config = dict(
    num_hidden_layers=9,
    hidden_size=128,
    num_attention_heads=3,
    num_key_value_heads=3,
    head_dim=32,
    intermediate_size=512,
    vocab_size=989,
    hidden_act='squared_relu',
    norm='rmsnorm',
    norm_place='pre',
    norm_eps=1e-06,
    positions='rope',
    rope_theta=1020.0,
    rope_fraction=0.25,
    qk_norm=True,
    attn_scale=0.177,
    bias='none',
    tie_word_embeddings='early',
    parallel_block=False,
    extras=['value residuals'],
    init='normal',
    init_std_qkv=0.0577,
    init_std_o=0.0,
    init_std_up=0.0577,
    init_std_down=0.0,
    optimizer='adamw',
    learning_rate=0.00316,
    beta1=0.9,
    beta2=0.95,
    weight_decay=0.066,
    lr_head=0.0074,
    warmup_steps=321,
    schedule='wsd',
    decay_fraction=0.379,
    decay_shape='sqrt',
    final_lr_fraction=0.0,
    batch_tokens=[8192, 16384, 24576],
    max_seq_len=384,
    doc_mask=True,
    train_tokens=80840000,
    max_steps=5295,
    dataset='wikipedia_en',
)
Each number is 128 + 24 x the weight over its row's rms, rounded and kept within 0 to 255. Layers, rows and columns count from 0. Numbers have three digits each. The size before them is the row's rms in percent of the matrix's.

# layer 4 MLP down, 128x512, rms 0.206, rows 0-50, columns 256-383
115:116157119104149106143139097071128094108128136135118094131102149151132154124146142112061127136090114157134119126139120165146132136163114205133144148122143113160107147131106114118141106138147162139155107121117146139096148131125166196156137110100093081127163100147139111163135129123116124071184121152126107112137089140104165113105110113144103110102152146128119130132145110133145128136159
095:107143120165103100143116152149106151091096158124165117126120151127139128119161151149149130116129168159138097086100102101136136100131135136165125105117160154113165113139140138140104146123164127118161163133151163143159110127145173125111137122143096184116130131111110129108159134088137133130146148119156114106165133169176171138157107119112140095120120119123175118093160146093109141107119
098:145112153158126151142094135132158131107143146142147151107149125132138162133162165093110135189102125129176144106124103119166141158118158131146109119129116154092104133154124150162132146157144159143164130146083146146139100122189150133138103122098106113142111106155132165135101173100104097121135113113159166103119136116138140136149143144112151122148123166100121125155116123115165135119154
104:111101134151139128130124205169119123127116155137145164109143163114159107153126123103099138142146119097177106119139165149118106105125116120141119113104125121148216126124143140154163122141112124106116143124109093118128165161198116125142141160132090159117114129117154121208128122091125130086145139134149113109146094104130126105131123148146160184103141134143136128148130161111114097170195
096:158130126137157150157102120137117148106113131090098117184143140105071144124126114097156135126149165139133102107157095125147072085150161115102148112085119131134116116116124155097144119113155103111131151106158169131125171126092071132087175123104100164085122157143113109107149139147155159108134142117144131207167102138106128178129102160131108134113149126136137111113122118102129189117128
090:127118148104134153111143121160144168128095165115087120123166131087105109125173114144135098155144112162107136118171167126154115132083093137167126135154112111114141131138139092128107136127073109129148107125157133113151070126156093144093101124120147107153089146122097132138136141110169100101135141101127135117106175101162114121085143131108115117105153149098120147110164123091126121111151
102:069153155060124135178112165131136146143144142151144141116196146087183148122117132068105121127131091102127125122137116137128136090128158130149153174134143111103166115112160115129151156105100134094149129115113113158145131132138120139100112143132125152101163160134184116138138128147159075155136145141145152098122129115139118133142143100151155122098121116161085137125140130172134143145144
101:163140141115122089129124141136109125089135101162122133099093150141088141106167078057164152127130100114112109108097133147104058122102128155113106104131121108132139147125135125133112136108124078139139124134115135128125114118124092122128126121143179095144167128125170137075115123129113110124103146138119139131145100086125128094088101165151136103116117100129113133143110116097126150149107
103:114133116144133129150155135164152164179134143122147102159092104142144174144111182088168132136158150100119100161120152123174160149116159147112164121172113136106151120205130096120150149102132144127101128169171169138135159137118135091127110143144131116109167177169135162145179152136127095127112165129082086143140054139132137160151144172145100128134131145123133119129125117153120117129144
106:123059130103082141141115131171065127106137141146122143085072118147094140113103114111146096157128122121108166131134134145114119132103128118100103112145086125121096126131111131168116138123133106178138175082076115115154111142141123149122132130104104085088159118113147137119159130144089154142158143062169130135124128116102144130106076131112146115131125116123184093094108100109091153107139
101:110166156092133144153132129060128108118097121075141115126109132134149116074119122141076111172124125109089180141117133098114106109135163150153136114116107154115100114106142131135119131103113174143139099122130116119093143137138144121153065097096172081107144105117145111104106113143101117137092105166147105107190117131150138121112115171114109116137116138133170118133112116098126148110125
087:088102122123141123132108156129107161126065120106139174131110119121120122119142125176140163112154146108121126139132121160113137125108127104128125124094118105142137141134118149141116106168108126161105124162112132172128092123119103117118128112116077110139163103139091111166147119119135162104147127109122142138118120133142161135156140155124132163145108157166104104117077109133080131126144
098:132126158126102145118155088089113132126136139086118128128134116168154160104121149162126090118105135115118130133096124105120129132113090180152109179138116131136145100112162145154152133158147124168107100092106148166090128118111147172174107148121115142181131154133129114158084115141161115165154107112120152125121139136133114143080115104208105132116151150122086088120160131108162129098060
105:098132121081096130127134145137153146089110115135136149121067147123077119117151111148138167128131134127109170084165103102126130124149181127153135078083135118144167105070162168111165077117131103076153149127140150093120133105081109111161102128133144105082158183133127157125133125153143107149146151152121101145160072160151094157135127123109159122127138105104122118084163129093116146142133
096:118106135190104101124169126139101145154106137095148146128132115086075152116179121109131173104154115118112141174164109072168123122140164143151157160096130129163133123152141158165151148117107140148092088135110119110136079131130154126131130151126118162107100151160128147130144147125107128085113109136146128162097111182111144103128086116108118154129092117107144168104112162126098166143141
087:134130152136113139160149093080163124139157107131087098075139128084124145090139161131103143130089142120112104125132150068108130085110117112145101118111112145132093115107142174143091134095154119130096142141134107099153173062109124138111109107124139131131110158101164155141113085145132113127118113102136153122140138146130106115108105106071117129123112128112112146162136132194083156129102
099:121137153132104146093093122116132162135128132113121117087143151105130158129106139126132125130094123152094149140098082139144079110129090143130134145087124129118124148115184157126094179129154147179116142155113142105101119156156132095135113134102128110135130100120138104120160088144141121138138134156116157145118154123154159118138166113152163150132128148150122082111142158140146156167153
096:138147118123166095115117143170121147112077133094099098138156097129145104106104160157108110128137138185139118119116091118144154131123149132098132116134114134106096166124130115155116106132147148102102110101135108119172108132126127151150165134164137107121118110129127111131114168148138161163058156155054130066115170164140136092115146096135130123107116148114150117154115141123154123121107
098:082126128181175137133147125084127102106156116154130142126133128130129121149157158100128120095090139123122082149122134112153094128170108145113124139122131116076157135120135119124136091159121156090153147114053147142142120136129145104165131154148135115127068082127073069129163129112136132073170119156137114144136126148110151145104150135111137129130118099123083095118131121160140099162133
091:139135102123160152142168116146141154095097169089106132096136138139167143131148116156130142145161147133198113150141106170088101133133134137127168114127135139176127130127141091079167102098157130113148169110135127123100114129159140125130123167111118118124144116129161154146159125142139096142162143111129129125140146126177076161137137163132106116151130150096119149144115138154169135175144
104:097125091122086168140139117122130126116149138102143114113142136123117132106135132152133122142146139158121118098094124142098105140090123155132081093146105102122114172121078164097126124125119134088095128117158135084109094111165126143144100126131143108131124104090093116142121110131075113185121105098106141129104126065135117152141157116149128066127120134090091150096150136137116109139123
094:163124120144123149166117095121084108118151112120112141125164138115120170085139144146124150146170111143166108163164116117138118124109169088127161126132108187133122132126116145128090165144157137146091157121126129129135135146141154144083171126098139110155092127114104180125115127153116121143116168155161104154139169147078117085153130111088142106134108132109156106144147147135116145143114
154:126093100150157130186106113163145120118116116111127151135126156134145132107132149119157143106141175152130105128159114146172135120134155106076115107100146142105108151143135128130157126150117159110105163152140159148146147183121176139152144158123134105125130172185100102142177132153156133131123143151129113106193124115190136159143138154132127180197189168155131117181096128155148161148106
099:112097162147165114126136141124134145145162154134158140118112135179108166152136143131156140143168136139118159178117110150112155149125155146089131140124156169114138161126167127163143150134110139113103134131159131148123086146149153139143152111168129152131149157104113155132141151096116088128136112150177133108127125087138152142142102158121132093164138173112148156139128159097146112137087
079:178170155111065112162146113128148143105117101121113147119150162102121140079096143165138145126153129094145103090126133174110123128195189140143150150092120124168136099093130069137139139103162097124142155153132116140134117095151080186141117097107130128123133126104145142166132139104127126126155138154104120126092147136118107150111161164134124127113112096130118122154144159157117133129131
106:159154096130062091113139103114113134114108107112178109175090118106100115144114141103154108084144147110114168090113139104116112142138131087171141097142112110115130115135140112120102110072121115147135120156146125111167157092127165082109137131128131116115131150147132101121138068114108146109067154114121157122074137084116111110092148108112092136118092098125118123110090116135092110124116
100:100125139154150161133141142117119119127143131171142144106142147074123144100113140130144125158138161131097162126085132159145122180132136149161177127118165094068118132128109145088101116173132137134161106082135146099117131098124140145150118165109160114179159130109105103159118123174120164141129144130118157106131160098141168154130125112154104113094138088090123155159146162140168131141091
098:108169093112136155161149121130142105137146116130130092160124108131153101153134151145096117130079093119144165133136087106141117141177159155160109153169123149110134124144130091128113126080084109168137143102099111120120114136101121120109118145160145153130116129132177157127155116127108124156157105141112137145149173129145169148166169122154180121107101075093102129152111125137127147152145
095:133114149157119158137145152124184078117113136137124110128129108135107112130103104113103129150105110160152147093115105178115148133145111116166142123117157149145115110168088142147106159118132124130132114150142130154105128160155167076116114108116089138124107106137101137094140122176126106137120121119149105101121150146152115154110142102117107134144137134112162116113115137121129153130124
089:150170130157143120120100139165129157146117159107135139124137126150101118115145131082146177167134106130129162141139102151119111093147115134131175073088119132146125106103125120066128072097109156163084139202117134141125100138106101141119171128141168123109178096097146130107101133142096175083073106173128162122132088162148093131130120148160092133144147079122105090103128128142142118134142
099:078104134132174109123118170116130095132120128156104129116104129125132079135089052140128130147144143155110133161162118159106119119102118122139129122081114116117105130126122128124176150139162107068131129157177139163152160145199130179120146122149108141146156143124146142148106131128147126163125162139136170159132106062140148155123141138138131134174121132137096130139106153125148122110108
099:133126129165145112149142093127105148115096127127097159125143158101175100133137082151147157163145136139133166152127141096117155160139124163145106129095128132108144103099096107127134190091133144143144147129124136126134132117122167145116124167131166095106158165106151120153151163087133163125149135111165122146133145123091099126134130166137115113150155112151183112146128135149125161129155
104:130138171092129120107138111118121135147103160161149165155091131125120137157139141083109125159134146112118124114144100151147118140082158118107087115137122153153106110133174149113154102151156113136096135157138089124147155142119129137114156129112141112126089123138155119142128138083120133112125101129094107125134119092133108120156154120107105112131074142103128140110162113053124152140113
094:090129127112161121149158116163104077145119123113133127185120171153170124101135132116128155147119102121101097147119112098129150104139124118083142085154112063100142113082105112145099148118140125151119156135151136105141124106128127124143125140155160141117127132108111139116144138163118126081122121115126126093095145112128117102099107119091106142097082134148143131077065149132073120125112
105:143112058135156125118134116104144060096137118098109121109163196155143109080156079162118115133070111152071092154095121134084113153180089143155132120124114156145109125105147123094158143130159098113141108132163129113135143116134105127106133153123135132122084151129126125153166141095102130137107159157146130163169139103108181111115093134127124137148175145099135137149145129113099127130145
098:126137147099140113090120130122106124110123118122121143135123133112135105147136108123164143140121119116087103120139161110129174101117090131145123144190141148129147136145161148075147125105135127112139144118126123142126117137113100132116111136141141140107146164137077143071089078095128139190135133135153097118099120130086099132100080115126152152136131118130148085135166131113133089121136
096:127119144152110112099144144139140157114097125149149104082126134130120109102128195114138148173111106097097160143138122120119148159104147136070123059092086175130118083116142149110098156102160164087114165103101137150131128139112133110140129112105123138150142123130118100172146120146115119090134158114135131188163133141126100169146116102147126117127101145125121080084147123133101109164158
104:129140138097092136106158116101150132146139106089131141113155110139134142143090113155084124140131121104114133089085095129124131092148131130108148153184127161065102145087123128130108137125095107156139179138118143151138143102093078107119118110067117196110151116114117150141096153139129095112103118139088141096110111075127098132091100095118146129116129103107124160115153126122143119115090
116:135102109123131119142113136147133143124110154125092158145132180151126114115125139136115122155132181131119135154165108100178117152130091163147139125129114134105109166143090109120141120130172126089117132135170183134101153162117135131087160117149113127109172153188096073116167151167170149103150140139110077099168112140136133165144136160120132142145164137128122130080122099134121163168139
097:157164136117150134157076143131113140109138174112115173151117094115138126170122145103122101138084120140119134099139146121110150111165102093164159136128143156141147068109147160122114146130109130120099127181165130124094125118133129152160138105106122129120132160104175149119133088097106128139117123152112098106097134122137128129119142100143107136142104075169151083156106120160179100088151
099:104130104179155162132130144071113175084121109173100131123182140168128095173110123060116094137114154103166106136088112194126108123138108106161096132094093142147139146144102109158130127111098126132148128152099144112121127131134141141158134130129171147166151135144104118140121108077126102125098142150139146091125153190165150111088088128151154132100143134126094134156091121121125127144149
093:158110087162149143097202132188121114080184125128103172172156108149084115142151127085123128121091156174130153122148120136126137099104140127151098120111143124144149131109064152126137119161113160146180129137115108134164166183106160112141130163166115134152150125111111142129110081163121158134102125117129134133122159117168125125144169141133123118107131118116125130143120130158159130127108
096:120092074136080173152168121084150130132118145155133134103118143124145133131156111141143093111160123118133157116139162126130107146148144131153124136151103153093094117164133089159132111142125151117118141125115123135106101147108126139168111148127147119115126185118134181125125117157124178185096192142097091183140166182093148116150149120107130140146144138135142146166144152095114160121120
105:175144113130178084093129114113117149145101127132140112139098138113114169122124129116140124123160117094115136143093099130141153104115113143146125111120131148138132117119117136150125104188126101132123107113155088145131116122143107182144112105109152140093099113117097136129118086146071116154079092072107114112136129153105078135144146119134149114104107109143120098121096141141132130113116
104:158132109115132073079158144104130105170138125138116118146144132144124137143154110109111127093128158128125086120109147153128136150097133102141131126107129159135116102128119149143113097129106141151145154130143146142155143143130162117134109143134128134128098135114130069131132140123139140075143067112105123116132115157128129144121157104139145125130146109179149127109114163114145126124117
096:138115121091125118127131143130145103158144185100138126142110163141158166128092157118086137140109109152112084167135138114136133120108065109117131159134153054161100106094165161144103113144094123129157087107128116117133173133096152153136099127124108109145129112152127085143093134106127109124142102108099126142110115101116136113109158093128083122118074156098094126116136130120131143063130
099:111108127168125130144104113129132168126156161136120106176118149073088114147127114113151138098142118117193121129139135109131098137196124091148149136115144162122145089103091116154170112096158166156106154116169162124128138108128112118135127153108145134114101138129126139147162118146161180124155122153105177127096141163144126110146113129112146120135153123159140097145103106147132119136130
097:107139138113136140130157129125092100103156135115140163148099137124130122107142128144117136091114142117115150121128135119145117120149101142067146161075150160133108121091121174106181131126176153108153135134159109103157105200118113151136127161114164132111106149139134177149133125165154132133073123132116099134149153120144148145142107135090145146122163127107147132127166129105136147156128
097:097140111149128147134067121113131168123129161157129140103117110117124106090109141150139165156139121112108179094100096138124138127159150162103109131133160183130121146142104097115155117108084123090185114094135127133115121166129119135100132120139136168136145109144159124131124126113085115161125155120128139189118149105122141162126095149136147087081107142107135140138110116106133129112135
100:181160136116193128125145135151186132122153160130106131159160142143093143152103149093113134116106113123128113124100145135158123100134158127118134097176147126105103170072142156101127124131173102115168112152090141116118127131129116159154155146149120179161113167134093118093117128144153120134150135157121089088146079118145126163106168126137124116116148154109108105119083053161170130118130
095:163129154098116114137115114138140145161156132120159130106154107137167118128161118141118100117108099128147101129106121104129126124119126129087141127145147134123144159133180124150092137125140130111078136126140151139177136143147141137115152114138125143099119152089150122163143175085097119147174106089139146140153130115144086099148103098084115158145155106129115156137098120141106090152121